config.yaml
num_hidden_layers: 9
hidden_size: 512
num_attention_heads: 8
num_key_value_heads: 8
head_dim: 64
intermediate_size: 2048
vocab_size: 32000
hidden_act: "gelu"
norm: "layernorm"
norm_place: "pre"
norm_eps: 1e-06
positions: "learned"
qk_norm: false
attn_scale: 0.125
bias: "none"
tie_word_embeddings: true
parallel_block: false
init: "normal"
init_std_qkv: 0.0203
init_std_o: 0.0048
init_std_up: 0.0203
init_std_down: 0.0048
optimizer: "soap_variant"
learning_rate: 0.00231
beta1: 0.95
beta2: 0.98
weight_decay: 0.1
lr_head: 0.00495
max_grad_norm: 2.0
warmup_steps: 200
schedule: "wsd"
decay_fraction: 0.814
decay_shape: "linear"
final_lr_fraction: 0.0
batch_tokens: 65536
max_seq_len: 1024
doc_mask: false
train_tokens: 517600000
max_steps: 7898
dataset: "wikipedia_en"
Each number is 128 + 24 x the weight over its row's rms, rounded and kept within 0 to 255. Layers, rows and columns count from 0. The size above them is the row's rms in percent of the matrix's.

# layer 4 MLP down (transposed), 2048x512, rms 0.0908, rows 198-297, columns 352-383
size [ 96  96 104 114  84 100  96  98 110  99  89 100  98  99 110  88  93  85  90  95  95 105 105 105 107  92 110 116 104  95  95  95 105 116  92  99  96 104 108  90  99  98  97 118  87  99 101 107 118  96  98  89  94  93  94 100 102  89 106  93  97  93  96 100  97  99 100  92  98 111 104  97 111  91  90  87  94 104  95 100  95 104  95  97 105  98  96 107  88 100 108  99 114  97  99  99 104  99  94  94]
[[111 115 101 122 147 126 160 117  75 114 167 143 124 125  98 136 153 112 151 168 171 159 150 158 152 122 139 122 163 141  82 144]
 [126 163 118 147 103 110  92  72 120 107 115 102 120  91 136 133 117 126  90 138  77  87  88  64 130 121 154 135 105 136 143 168]
 [108 129 136  82 135 121 132 122 132 126 122 128  88  97 122 133 141 101 128  91 142 147 128 116 138  72 102 130 170 147 129 109]
 [103 104 149 170  96  87 140 117 164 129 125 118 123 152 134 110 125  86 106 137 133  95 102 109 149 127 116 124 133 109 157 111]
 [181 119 160  95 122 122 131 120 171 147  83 129 108 162 104 111 106 138 103 137 141 164  84 138 156 153 139 150 131 155 133 148]
 [123 134 168 124  94 143 134 167 114 102 176 133 133 148 127 140 143 113 114 137 160  96 120 144 103 132 103 132  88 157 138  97]
 [113 180 131 139  93 158 130 125 111 148 102 111 170 138 136 146 109 155 122 148 114 129 134 151 117 146 180 151 144 113  99 123]
 [104 145 143 148 164 105 113 156 146 120 119 104 168 107 178 158 106 138 121 104 110  90 124 103 102 106  74 152 150 141 133 154]
 [150 128 140 134 128 116 140 131 127  84 117 115 141 124 126 132 131 129 130 129 179  92 155 146 161 100 125 130  95 124 104 122]
 [131 110 133 110 161 125  96 122 135 175 118 130 112 120 126 125 160  54 155 153 131 132 103  87 153 162 137 140 114 162 142 120]
 [108 175 155  84 152 159 151 127 148 138 157 104 110 156 150 144 155 118 115 140 123  97 103 158 123 121  88 110 158 143 125 126]
 [154 131 132 156  98 103 131 167 181 120 156  95 107 144 127 157 127 156  95  94 117 128 128 138 112  74  98 131  94 114 150 145]
 [113 134 170 100 127 152 166 107 128 155 114  91 163 153 105 158 111  98 173 142 162 156 106 128 165 117 137 118 126 100 139 153]
 [190 159  65 151 128  92 155 142 107 143 136 145 144 145 133 151 108 107 141 106 134 134 145 107 108 132  91 166 127 131 102 146]
 [143 116 152  82 162 118 178 152 177 145 140 109  80 143 130 148 164 142 105 111 122 134 145 136  75 132 176 143 164 129 127 120]
 [108 125 117  99 112 146 146 159 132 150 166 162 144 121 132 115 153 109 129  95 141 111 105 166  88 138  92  90 133 134  75 110]
 [130  87 143 119 124 110 149 135  98 140 126 119 167 155 129 108 146 101 159 158 149 111 145 118 151 139 140  96 121 152 128 137]
 [107 146 100 119 162  90 145 119 130 167 107 133 158 131 100 116 144 121 120 146 105 135 102 141 102 102 114 123 133 108 127 100]
 [131 102 150 113 118 127 121 144 137 137 169 139  98  87  99 158 101 140 159 149 159 106 145 148 144 136  98  76 118 155  99  78]
 [118 116 127 101 117 128 108 124 106 138 128 161 115 142  91 140 187 133 109 141 119  75 113 168 130 127 143 118 172  70 124 138]
 [116 173 148 115 106 123 101 136 133 141 152 130 134 133 137 108 125 118 164 127 163 153 154 131 121 152 147 172 120 140 121 127]
 [135 120 143 151 129 145 180 111 116 130  98 184 128 133 111 131 165 136 117 138 123 108 147 136 139 120 115  73 149 127 136 129]
 [143 112 121 166  68 108 123  81  89  99 119 200 135 121 124 171 127 109  99 137 105 116 134 139 122 151 145 164 150 160 139 120]
 [127 169  86  69 118 144 141 138 127 124 149 147 113 101 129 175 121 122 108 143 108 134 129 124 132 130 126 106 153 148 115 151]
 [136 115 131 114 130 114 139 139 129 105 134 107 136 123 147 104 140  89 118 109  96 118  86 141 158 155 119 135 135 122 110 153]
 [116 122 131 148 131 128 100  91 112 147 147 148 103 110 155  98  96 115 113 115 154 102  68 143 104 183  85 154 116 124 117 124]
 [133  92 145 126 160 105 131 139 119 140 113 116  92 134 113 109 133 130 116 115  98 111  97 162 156 152 149 150 127 130 124  62]
 [ 80  86 131 155 146 155  84 125 152 141 135 130 121 137 155  82 138 147 162 117 139 128 105 131 130 107 139 142 111 113 180 128]
 [141  94 137 121 152 130 160  95  73  75  87 105  78 124 167 133 130 131 140 139  99 142  81 131  77 149 102  99 133 161 144  91]
 [137 149 113 139 127 139 130 121 121 119 133 169 144 135 126 144 128 115 119  97 114 125 143 115  81 123 108 144 118 129 112  72]
 [118 154 145 115 161 152 115 109 102 153 166  89 100 139 135 113 117 118 131 167 154 134 109 143 152 148 108  69 164 106 120 166]
 [114 133 141 109 123 142 124 110 110 132 109 169 155 128 123 162 122 144 123 119 109 127 106 109 165 119 149 113 152 130  94 140]
 [179 146 109 113 110 107 103 125 151  81 130 182 105 138 102 130 128 170 129 137 132 117 129  94 136 133 128 124 138 134 126  85]
 [133 122 118  93 139 117 117 127 114 139 101 140 140 150 104  89 158  93 173 140 141 100 172 129 138 148 116 163 158 155 132  95]
 [113 120 165 119 103 133 109 122  95 157 138 144 131 125 129 127 141 113 110 115 128 128 114  88 159 136 129 156 142 140 117 131]
 [ 78  58 101 144 137 146  94 109 115 130 140 118  79 140 184 151 131 145 136 133 132 137  80 144 123 102 112  94 108 126 104 116]
 [122 108 134 151  81 162 142 124 122 120 182 171 110 140 145 115 121 142 133 143 131 153  86 128 107 141  67 117 128 139  96 150]
 [113 143 134 172 144 129 131 113 149 132  96  94 132 171 128 127  95 121 125 124 111 130 141 130 133 107 154 120 120 122 154 112]
 [ 87 125 137 141  81  66 125 122 102 184 131 150 127 102 160  97  97 166 142 185 135 161  96 122 117 149  48 143 115 117 104 163]
 [114 121 113 135  90 127 106 123 157 110 137  97 116 148  96 152 104 120 127 113 140  98 117 125 119 148 158 138 133 160 101 129]
 [122 108 129  96 120  87 158 112  86 160 158 128  76 163 134 117 138 117 152 122  98 179 138 137 198 126 128 121 114 122 132 110]
 [149 141 126 134 150 151 101 122 148 126 178 135 112 142 134 121 143  97 140 130 125 140 138 157 131 135 151 142 149 134 154 123]
 [171 154 144 108 135 144 104  82 114 101 141 126 111 136  92 127 120 136 100 130 118 110 122 103 138 161 158 136 152 148 179 185]
 [135 160 107 167 104 134 102 154  83 113 146 102 110 102 156 133 143 144 160 151 120 166 133 167 141  73 145 156 146 145 164 141]
 [123 149 102 117 120 109 176 142 170 127 156 127  97 133  99 116  96 127 111 159 107 171 118 113 103 144 144 166 174 158  94 132]
 [126 109 115 116 108 139  92 162 142  97 100 146 124 145 116 136  70 105 106 144 155 139 170 175 138 102 130 159  92 135 123  89]
 [ 78 134 117 120 120 102 129 106 116  93 158 157  96  79 126 109 114 133 136 163 131 132 149 128  83 126 113 152 162 117 100 135]
 [115 130 120 121 133 124 143 116 150  82 140 107 101 125 111 125 117 109 108 130 183 123 143  99 146 130 135 138 169  98 146  95]
 [109 117 149 104 123 129  69 111  94 177  80 142 139 118 140 142 133  95 145 144 125 186  98 150 126 135 149 153 146 121 117 155]
 [101 119 163 131 161 117 133 123 106  97 130 144 143 135 146 155 124 166 121 131 198 119 134 131 180 150 136 144 122 154  82 141]
 [113 146  88 116  85 122 122 115 111 103 118 121 156 142 153 115 105 119 136 150  99  91 129 181 131 131 158 121 135 160 110 126]
 [109 140 142 161 162 101 119 130 166 160 162 119 121 175 147 128 140 164 132 149 153 100 110 138 109 159 126 123 134 163  87 149]
 [141 130 138 102 136 117 110 116 159 116 122 131 122 131 107  94 140 152 151 112 115 128 130 158 108 117 173  63 104  90  95 135]
 [ 91 137  93 129 102 143 119 144 151 127 123 107 122 184 101 124 143 192  89 142 134 132 129 140 167 110 127 125  63 140 103  53]
 [ 94  87 139 144 132 102 119 118  97 128 110 162 155 125 137  99 162 117 127 118  93 117 118 111 103 107 156 113 123 161 146 150]
 [ 84 122 165  99 122 149 133 147 126 130 143 101 140 123 116 127 145  88 158 138 121 124 132 132 107 151 112  71 178 137  77 154]
 [156 152 129 100 141 156 106 117  94 123 130 143 100 118  93 136 108 164 135 119 151 189  99 110 113 121 184 152 138 114 128  86]
 [106 145 142 110 118 130 157 164 123 113 106  69 112 130 187  92 116 125 123 127 161 105 126 103 145 114 110 154 140 121 104 136]
 [146 122 118 104  93 138 123 160 129 105 118 144 138  64 144 142  91 152 155 149 117 160 164 115 122 155 147 121 110 104 134 103]
 [ 96 188 130 126 113 130 101 101 145  93 109 121 133  90 134 155 157 103  98 161 127 148 124 118 136 125 126 109  97 106 128 120]
 [111 111 160 122 116 153 109 121 132 137 115 129 106  81 146 100 115 113 123  90 118 123 130 114 140 174 148 152  55 122 124  95]
 [126 140 123 111  98 163 155 115 112 114 130 118 136  87 123 123 123 100 167 142 144 115 183 107 135 148 156 119 133 117 137 129]
 [139 118 152  81 144 144 137 176  98 121 137 174 140 111 104  84 131  99 163 122 109 114  94 110 153 124  78 124  97 108 137 126]
 [107  99 131 102  75 113 143 161 143  87 147 132 144 157 130 110 118 131 135 119 152 159 113 182 145 113 117 181 133 111 125 134]
 [110 133 103 121 141 152  95 140 107 142 142 167 120 108 128 131 160 144 118  87  93 118 116 187 100  78 130 114 128 146 130 131]
 [126 130 125 168  88 118 128 115 137 129 133 139 112 148 107 131 160 181 136 131 138 134  87 150 113 138 106 108 115 139  90 168]
 [ 96 123 145 141 142 159 128 120 139  97 108 130 126 149 107  98 105 112 102 111 137 134 154  99 143 134 131 132 104 175 151 102]
 [154 166 149 164 128 111  90 153 139 136 142 134 130 160 105 122 140 145 135 166 125 133 142 112 110 119  83 120 132  82 111 122]
 [143 130 123 139 104 133 135 112  67 158 139  99 132 147 164 103 142 139  91 113 130 114 130 129 112 105 113 156 132 131 113 151]
 [ 94 115 136 162 106 111 121 114 130 125 106 141 149 111  88 148 127 134 122 160 117 114 127 115  89  99 133 127 133 153 155 176]
 [169 128 117 142 175 171 171 165 146 163 135 104 144  97  94 113 123 117 146 115 142 146 135 104 139 122 143 149 119  99 106 119]
 [141 167 117 111 153  68 118 143 122 134 175 142 150 153 143 160 172  91 113 169  93 106 134 129 167 117 149 109 135 129 125 136]
 [137 135  89 123 155 137 144 134 140 131 161 105 105  97 122 139 113 129 118 128 152 177 127 125 110 105  87 138 119 130 151 120]
 [143  96 107 137 145 135 130 140  94 100 135 130 121 122 117 124 150 164 107 143 132 120 160  98 113  96  94 158  94 114 151 114]
 [189 112 127 136 146 123 153 106 193 139 132 137 131 129 113 131 113  88  88 166 156 110  90 180 105 156 136 142  94 115  93 144]
 [135 184 154  79 111 154 133 123 138 104 145 117  51 124 122 138 121 127 119 102 130 142 168 153 115 141 166 137 154 152 117 137]
 [ 88 142 105 141 107 111 172 165  90 110 112 103 105 168 164 156 153 120  97 155 146 114 163 102 122 100  90 101 122 116 145 116]
 [ 82 111 120 149 122 146 131 153 104 126 124 104 133 160 106 119 126  87 167 153 157 163 146 150 159 104 132 134 142 124 119 108]
 [118  85 112 170 127 144 151 140 143 146 131 113 136 140 135 112  93 140 112 118 110 153 186 153 115 112 115 159 146 144 103 174]
 [132 145 143 103 146 128 111  91  89 115 144 136  79 177 133 133 138 156  96 101 126 136 104 156 139 120 129 145 129 102 135 114]
 [128 126 140 128 148 100 164 177 157 164 136 161  88 150 119  89  91 116 136  94 160 132 166 133 139 114 114 120 118  78 130 119]
 [ 80 135  80 141 141 139 128 146 133 109 109 151 150 124 161 145 146  99 163 131 158 120 118 142  89 157 112 107 157  72 127 124]
 [142 130 127 114 116 119 104 112  75  83  99 154 119 121 140 145 107 127 139 145 144 138 120 137 147 102  91 165 123 107 115 138]
 [151 132 166 160 134 120 167 124 122 112 119 104 105 119 178 138 115 146 109 101 124 156 104  90 131 121 128 127 143 138 133 118]
 [141 137 123 145  82 132 125 103 106 171 161 177 118 169 158 112 114 137  99 125 162 138 126 112 111 140  94 158 137 146 110 108]
 [157 152 150  70 133 157 128 155 163 153 143 183  97 125 108 165 128 131 152 108  92 133 115 125 151 128 140 112 123 114  96 139]
 [161 152 135 135  74 148 117  97 182 122 162 153 164 124 148 123 140  82 109 124 101 119 124 141 103 128 112 146 142 100 134 150]
 [168 125 122 162  83  99 173 151  97 121  98 146 138 118 101  91 165 129 117 116 115 173 132 153 132 142 120 117 103 148 147  92]
 [122 101 129 167 132 175 132 124 118  67 147 130 151 137 149 117 114 146 140 146 158 100 111 129 163 172 133 139 141 149 128 133]
 [ 98 111 106 108 118 103 179 119 154 115 135 145 120 134 124 116 157 125 124 143  90 132 153 109 121  84 117 167  95 118 144 103]
 [153 112 109 121 126 122 142 142 110  85  87 117 140 116 158 159 107 115 130 102 149 134 115 118 167 122 122 153 121 149 138 142]
 [122 138 140 122 181 114 108 171 143 151 103 138  84 124 107 107 125 110  87 141 129 123 149  84  96 101 136 145  96 100 109 112]
 [162 128 144 140 135 144 128 101 125 155 105 144 157 125  91 109 158 112 164 142 151 138 168 107 117 119 110 140 128 134 148 115]
 [123 151 113 122 159 130 104 125 189 133  95 133 120 108  81 134 108  90 136 120 144 117 135  96 140 130 162 116 108 139 150 106]
 [145 118 135  86 173 120 144 114  96  79 111 135  74 117 149 117 107 112 133 136 151  94 116 103 142 176  96 112 101 129 147 179]
 [177 125 125 139 100  71 124 141 127 110 115 131 114 121  98  76 112 174 113 119 122 111 144 100 160 180 111 143 148 135 111 113]
 [139 129 151 113  67  68 130  85 129 152 125 150 179 137 156 112 109 111 124 205 134 125 101 121  97 125 132 125  97 119 127 108]
 [131  84 137 145 107 131  83 121 147 156 145 124 167 120 146 109 120 130 162 121 110 138 149 107 120  90  98 119 155 142 118  87]
 [127 158 108 101 119 134 108  75 147 140 139 118  97 123 111 128 125 124 119 148 138  74 131 116 114 121 126 133 146 110 161 141]
 [145 141 109 128 107 120 138 125 140 110 119 129 150 130 168  97 143 131 118 166 145 125 144  88 144 142 136 126  98 129 125 131]]
# layer 4 MLP up, 2048x512, rms 0.0874, rows 199-298, columns 352-383
size [104 110 103  92 104  96  99  97  99 109  99  99  95 103  93 107 104  99  93  93 104 103 102 103 100 112 106 100  95  94 105 105 106  98  91  98 105 100  86 103  95 102 116  99  99 105 103 112  97 102  92  93  96 100  94 106  89 104  98  95  91  89 105 101  98  99  89  98 108 101 100 113  98  94  97  88  99  92 109  86  96  94  94 104 103  90 107  92  84  93  94 106  97  99 110 100  91  94  93  97]
[[109  92 102 136 128 107 162 120 147 109 117 154 111 129 114 162 113 130 143 114 109 186 152 174 127 154 132 107 150  96  84 153]
 [108 156 125 135 108 162 163 115 145  82 128 117 134 159 129 117 148 134 136 133 154 112 152 164 135 112 108 139 100 137 100 138]
 [170 153 164 166 140 115 119 121 164 178 130  89 112 138 113 138 122 117  92 123 154 134 112 158 134 134 103 134 163  88 164 109]
 [ 93 144 107 121 128  71  86 105 148 106 146 119 123 150 110 160 117 150 171 137 110 147 168 101  64 169 117 126 174  90 134 164]
 [146 149 126 145 116 131 167 120 110 140 120 154 127 156 164 137 138  83 109 157 139 114 151 153 122 113 185 163 110  77 117 165]
 [125 124 127 134 119 108 130 127 188 138 112 133 153 173 123 118 144 119 115 179 136 127 124 131 144 126 140 119 144 132 163 103]
 [117 111 100 141 135 113 145 135 144  68 153 123 178 184 171 108 103 161 100 113 132 115 148 156 135 134 120  84  93 170 161 143]
 [150 135 152 113 124 157 110  96 112 191 145 120 112 138 122 148 108 101 123 143  96 112 166 144 128 115 132 155  98 116 147 130]
 [147 141 113 156 100 150 150 143 104  93 155 116  97 112 129 109 143 115 109 106  94 109 140 104 120 106 118  97  92  68 121 102]
 [160 144 109 167 101 100 134  71 127 160 141 129 156 193 112 129 133 101 111 123 139 123 119  95 124 161 108  88 118 128 148 142]
 [114 120  78 117 132 104 155 140 149 146 116 170 112 120 113 165 123 112  85 170 129 168 117 151 139 141 117  98 146 132 106 155]
 [ 55 103 104 161  95  92 167 137 120 124 139 123 168 135 153 118 154 134 125 155 158 112 120 115 107 137 117 111 108 145 157 148]
 [154 111 126 127 159 106 141  76 114 182 123 134 120 130  94 160 133 114 106 139 162 121 132 125 141 118 186 106 109 152 137 144]
 [123 154 110 103 120 129 110 122 157 137 154 114 167 102 130 146 148 107 154 129 154 108 133 144  93 128 116 118 136 134 137 117]
 [114 115 129 136 106 141 140  82  65  71 110 100  93 141  91 137 107 104  78 133 123 112 110 106 132 118 114 120 101 108 154 105]
 [143 172 128 131 166 142 127 139 130 144 101 131  90 129 107 166 116 147 160  82 123 157 141 122 152 147 123 153  92 104 117  92]
 [155 106 114 138 162 117  93  98 147 115 127 123 180 156 149 160 137 131  98 143 161 166  74  89 147 101 157  86  92 147 123 150]
 [ 87 141 110 172 119 148 106 140 135 154 116 144 163 150 145  71 123 167 114 161 123 171 163 144 115  88 175 159 141  98 146  87]
 [110 121 139 113  80 127 144  76 114 132 123 133 130 152 115 129 127 144 142 120 138 120 117 111 107 127  82 119 112 120 133 129]
 [ 93 101 100 157  85 138 144 143 111 133 113 116 122 143 118  80  82 121 135 116 139 151 118 169 138  93 115 203 135 126 119  94]
 [119 120 115 102 129 101 185 171  73 120 115 119  98 127 167 188 145 165 166 150 113 136 128 106 101 145 118  97 120 143 124  99]
 [152  98 104 128 161 140 127 111 149 174 112 113 107 155  99 115 139 127 108 131 127 123 123 113 113 125 154 156  96 116 119  98]
 [ 91 111 162 101  94 177 134 121 112 156 116 151 112 141 152 120  89 120 123 111 122 106 105 145 120  98 152 140 162 110 127 124]
 [124 123 105 155 151  85  91 122 113 166 145 146 125 158 144 128  75 105 148 126 122 102 118 128  92 107 118 141 177 165 154 104]
 [117 146 117 153 120 124 149  99 129 150 117 115  88 150 149 130  99 121 140 111 143 149  65 129 149 153 127 104 121 125 136 142]
 [150 146 143 122 128 114 143 175 110 195  81 152  71  91  90 133 171 117 117 142 140 165 131  91  84  85 104 154 104 130 171 133]
 [118 154 147 124 162 170 132 154 141 115 146 105 106 168 178 113 111 109 124 106  79 110 125 121 152  94 125 128 124 150 149 119]
 [150 157 107 109 115 113 128 117  95 119  85 105 140 121 145 137 114 127 125  92  94 173 124  99 150 130 149 124  93 157 108 118]
 [152 150 180 137 161 128 141 134 106 166 145 118 137 133 170 162 145 128 144 110 107  75 117 115 166 139 134 114 165 155 120 141]
 [141  90 103 120 144 127  61 156  92 125 169 150 112 106  98 156 131 108 120 120  71 152 143 113 149 123 128 119 111 147 140 148]
 [100 126 117 149 126 111 120 105 158 146 117  80 187 133 137 142 111 146 143 131 141 126 100 134 160 172 154 150 118 139 105 147]
 [126 138  95 116 139 112 136 133  83 108 139 162 136  96 175 126 128 128 109 146  87  60 109 126 125  86 101 104 110 142 130  92]
 [121 116 173 108 133 105 136 167 120 195 131 153 127 160 125 145 127 114 165 105 124 162 206 164 129  93 114 139  86 124 121 123]
 [172 100 106 151 121  99 127 145 144  85 141 110 153 120 121 100 124 115 155 104 145 146 124 125 154 120  99 172 127 129 118 133]
 [129  96 124  98  92  88  67 103 135 129 144 134  87 161  76 129 129 139 152 128 145 152 150 177 114  96  85 161 115 131 142  98]
 [ 26  99 138 116 128  85 127 139 111 141  93 136 105 130 165 141 132 145 157 133 161 126  69  90 121 109 106 155 131 118 135 122]
 [ 98 115  95 108 144 126 152 144 105 135 126  89 147 131 116 118 165 112 157 106 145 136 159 178 148 111  91 157 105 139 110 129]
 [116 140 107  77 121  96 136  90 136 115 123 131 134 151 128 154 123 109 126 123 131 105 159 141 113 128 139 131 107 110 130 139]
 [ 72 123 145 157 150 111 136 172 148 137 112 138  61 163 114  95 169 163 103 119 126 114 131 115 147 136 143 129  87  98 130 162]
 [103 120 116 146 124 159 150 136 172 118 123 112 165 127 127 158 147 111 120 126 141 134 168 142 144 102 133 155 110 106 152  92]
 [146  94  92 147 139 124 161 143  91 112  95 105 150  85 104 126 107 130 112  82 161 132 145  95 136  93 131 128 126 173 128 135]
 [133 129 163 108  89 108 124 193 130 105 120 135 128 132 121 159 142 115 107 109 129 128 155 122 136 125 119 102 145 145 105 190]
 [108  53 112 134 126 152  98 127 115 138 131 128 148 127 146 120 151  78 155 114 150 115 127 128 155 138 113 146 105 147 143 107]
 [ 87 149 186 158 137  56  95 138 145 103 105 109 112 150 102 115 136 135 159 133 135 152 102 145 126 154 156 101  73 129  93 129]
 [128 138 133 136 103 112 130 140 166  97 132 142 104 104 161 123 133 156 157 138 148  95 109 120  61 126 140 114 130 117 119 137]
 [127 154 172 161 133 106 129 124 136 137 107 125 112 150 140 133  72 154 121 128 115  94 101 103 129 121 108 159 117 158 158 120]
 [133 135 168 120 141 145  97 113 136 136 127 124 133  83  69 140  94 145 136 155 122 117 168 149 104 128  81 136 148 127 139 119]
 [120 128 158 129 137 126  91 127 147 140 146 170 130 133 156 152 132 129 135 109 150 132 118 131 145 118 105 133 103 104 110 104]
 [148  93 143 155 126 134 107 127 110 135 143  91 166 132 122 166 137 136 139 125 105 135 115 166 136 143 143 115  97 115 144 118]
 [175 103  96 145 132 149  95 143 142 135 142 121 154 178 122 128 122 146 122 168 165 123 115 108 168 159 163 116 125 146  88 125]
 [181 121 149 173 123 142  98 133 152 163  99 131 119 109  97 139 114 144 125  88 100 169 111 119 119  74  90 110 107 108 159 128]
 [107  88 153 130 162 115 122 156  96 155  98 113  56 154 150  84 138 171  98 105 106 103 127 130 156 140 115 142 137 160 124  76]
 [132 143 124 136 157 101 152  96 150 148 115 112 120 160 201 135 123 117 136 126 149 135  81 162 117  90 122 164 130 120  99 152]
 [122 139 126 109 119 154 142 155 104 106 151 138 143 135 142 140  96 134 156 101 108 140 142 147  95  90  88 111 155 111 168 136]
 [104 164  89 114 135 113 121 157 146 149 141 145 143 119 105 126 110  86 101 131 127 135 147 112  99 136  99 126 131  87 126 127]
 [ 76 108 104 117 141 143 106 166 165 117 140 112 169  97 140 110 102 137 134  78 133 101  97 106 146 104 113 135 120 131 125 135]
 [143 123 150 118  93 111 132 121 119 140 104 137 124 143 136 133 137 153 189 146 116 137 137 152 117 115 128  99 124 145 153 118]
 [ 95 134 124 140 129 132 182 125 146 143 125 118 137 151 154 151 123 114 139  82 131 137 165  94  99 120 157 123 151 101 124 152]
 [124 105 120 139 147 115 165 158 108 159 123 136 126 219 130  97 169 178 143 139 136 105 127 161  91 123 109 132 151 126 107 126]
 [141 122 148 107 103 123 124 104 131 179 106 112 136 183 144  96 121 176 135 107 101 129 106  57 142  90 121 123 129 118 136 114]
 [138 153  88 151 134 128 178 106  96 136 129  87  56 152 132 173 124  94 162 153 160  94 129 165 139 152  98 155 117 138  86 143]
 [134 131 150  89 143 144 137 175 138 100 120  96 144 128 109 140 176 129 110 118 164 111 139 103 127 123 156 132 133 115  98 146]
 [135 131  90 118 147 141 103 141 137 162 106 137 116 125 139 159 134 147 150 135 140 149 168 123 151 107 143 110 138 159 129 174]
 [154  93 122  96 101 102 138 131  89  67 132 180 156 134 125 164 103 138 150 135 132 108 122 101 166 176 154 111 107 126 127 158]
 [ 86  97 106 119 152 133 119 141 127 154 129 134 114 152 139 105 134 126 103 113 158 146 192 172  83  99 127 111 115 143  88 134]
 [146 126 128 125 143  95  88  99 119  93 110 146 166 104 138 145 175 165  81  88 110 157  95 158 142 113 148 143 137 112 140 155]
 [125  93 115 163 135 136 122  39 152 165 120  88 122 147 174  84 151 141  89 111  84 106 147 128  99 134  99  86 153 132 112 140]
 [164  84 133 125 135 110 122 130 155 135 111  95  95 109 110 123  84 141 163 118 120 115 101 104 153  85 156 148 132 156  82 117]
 [144 152 114 149 127 143 136 160 162 112 110 164 102 101 136 167 112 140 116 122  93  98 122  59 173  82 169 149 152 165 120 108]
 [101  88  96 163  87 132  94 131 162 104 139  99 154 105 141  64 159 153  93 141 117 166 128 126 117  96 153 125 129 128 166 126]
 [122  85 181 143 145 137 104 119 149 123 103 149 121 158 147 123 101 149 120  98 158 124 109 143 150  92 104 169 144 160 157 122]
 [139 146 137 130  97 147 106  99 118 134 103 156 175 102 101 122 136 100 106 105 112 106 150 209 150 144 118 129 143  98 147 105]
 [116 145 173 154 113 166 102 122 134 167 123 100 129  98 121 113 108 132 181 133 151 129 138 114 142 155 147  99 119 138 100 133]
 [157 123 157 106  86 119  92 144 118 116 118 126 156 105 152 158 111 140 144  87 139 151 171 130 167  85 168 129  83 131 152 123]
 [105 122  69 146 128 134 132 133 120 128 101 168 111 137 173 127 125 177 156 113 145 165 108 140 100 138 128  91 127 143 141 164]
 [ 99 123 115 137 120 150 169 165  55 112 179 156 174 144  92 104 119 105 130 102 153 116 156 161 115 114 128 108 168 130 128 131]
 [ 98 147 123 136 141 109 129 107  98 115 158 125 149 131  83 143  97 107 143 124 123  91 156 150 128 138 148 138 127 154 136 103]
 [ 85 137 141 155 131  87  90 105 131 114  97 164 129 110 142 135 105 165 119  90  99 157 137 141 100 117 189 137 115 136 104 147]
 [ 65 162 124 130 168 121 131 146 122 106  99 170 153 118 102 142 156 149 128 160 147 136  68 131 144 118 120 110 106  95 126 125]
 [129  88 123  83 164 168 110 169  99 108 149 162 101 126 121 164  92 164  81 143 155  69  96 163 127 142 160 163  94 142 137  97]
 [123  88  99 136 158 145 111 137 107 131  97 109 100 144 122 112 112 133 158 141 119 133 135 149 161 184  91 142 149 141 124 129]
 [ 83 123 129 109 186 156 124 166 190 130 144 117 115 142 104 109  95 118 107 131 150 157 152 137 124 112 123  97 140 129 130 124]
 [142 110 130 118 114 132 132 116  74 159 159  96 151 119 115 156 153 101 114 139 143 128  96 145 129 164 135 157 147 115 121 136]
 [140 129 105 134 165 133 134 133 178 186 170 154 114 108 125 121 111 163  99 115 147 118  98 113  91 105 144 150 156 182  92 138]
 [109 112  93 162 123 138 123 111 142 175 126  76  98 128 106 123 117 143  86 102 114 132 155 161 162 116 124  91 109  72 140 110]
 [ 94 116 136 143 113 119 126 155 141 129 120 131 141 128 133 119 128 105 138 118 117  85 142 105 135 125 126 134 121 149 102 154]
 [116 132 109 116  98 111 135 128 168 135 133 128 101 124 155  93 178 161 133  88 158  98 132 106 149 117 150 142 147 149 116 119]
 [133 139  99  85 146 144 144 141 175 130 153 138 121 154 120 108 116 133  67 106 148 106  95 153 119 102 116  98 114 124  88 138]
 [134 109 131 144 118 157 106 108 160 179 104 161 120 172 119 137 148 144 100 146 103 134 134 124  68 132 104 110 124 116 114 106]
 [151  98 153 165 111 122 109 109  61 140 101 149 121  91 144 121 166 143 153 108 130 141 104  96 120 110 103 104  72 111 177 159]
 [124 147 165 113 138 122 144  96 162 148 154 145 112 166 101 101 138 115 129 122 160 176 142 126 111 140 138 112 144 105 145 133]
 [165 133 128 134 115 183 141 134 130 132 109 103 103 155 158  90 146 114 101 114 164 118 107  90 108 118  88 150 152 120 123 116]
 [144 118  99 103 110  91 149 117 104 102 176 128 111 113 153 157 135 149 114 114 133 172 127  99 125  98 116 163 128 118 123 124]
 [141 125 133 123 102 167  94 129 132 133 132 104 149 150 109 119  70 140 109 111 170 114 109 139 154 158 120 126 104 196 180 133]
 [149 132 139 140  91 144 126 137 146 131 114  86 118 135 131 110 166 130  92 138 124 189 109 101 123 140 134 139 113 117 102 170]
 [143 136 118  91 133 141  89  92 170 173 126 142 106  89 143 126 100 143 120 132 122 119 118 127  98 120 110 154 136 107 102  93]
 [136  95 120 109 126 102 158 122 104 154 131 123 146 134 101 132 130 147 159 138 138  80  97  91 138 147 126 149 129 117  86 151]
 [100 125 109 130 145 157 123  78 141 123 127 105 127 115 116 101 122 130 130 123 120 135 124 110  94 123 192 100 166 108 154 124]
 [125  78  98 156 153 154 139 139 137 154 117 151 137 145 182 138 139 103 127 118 124 115 139 169 115 149 116 134 135 104 121 125]
 [153 138 128 118 131  87 142  88 125 118 128  84 150 146 101 150 177 155 137 153 117 135 158 180 100  80 147 147 151 104 124 182]]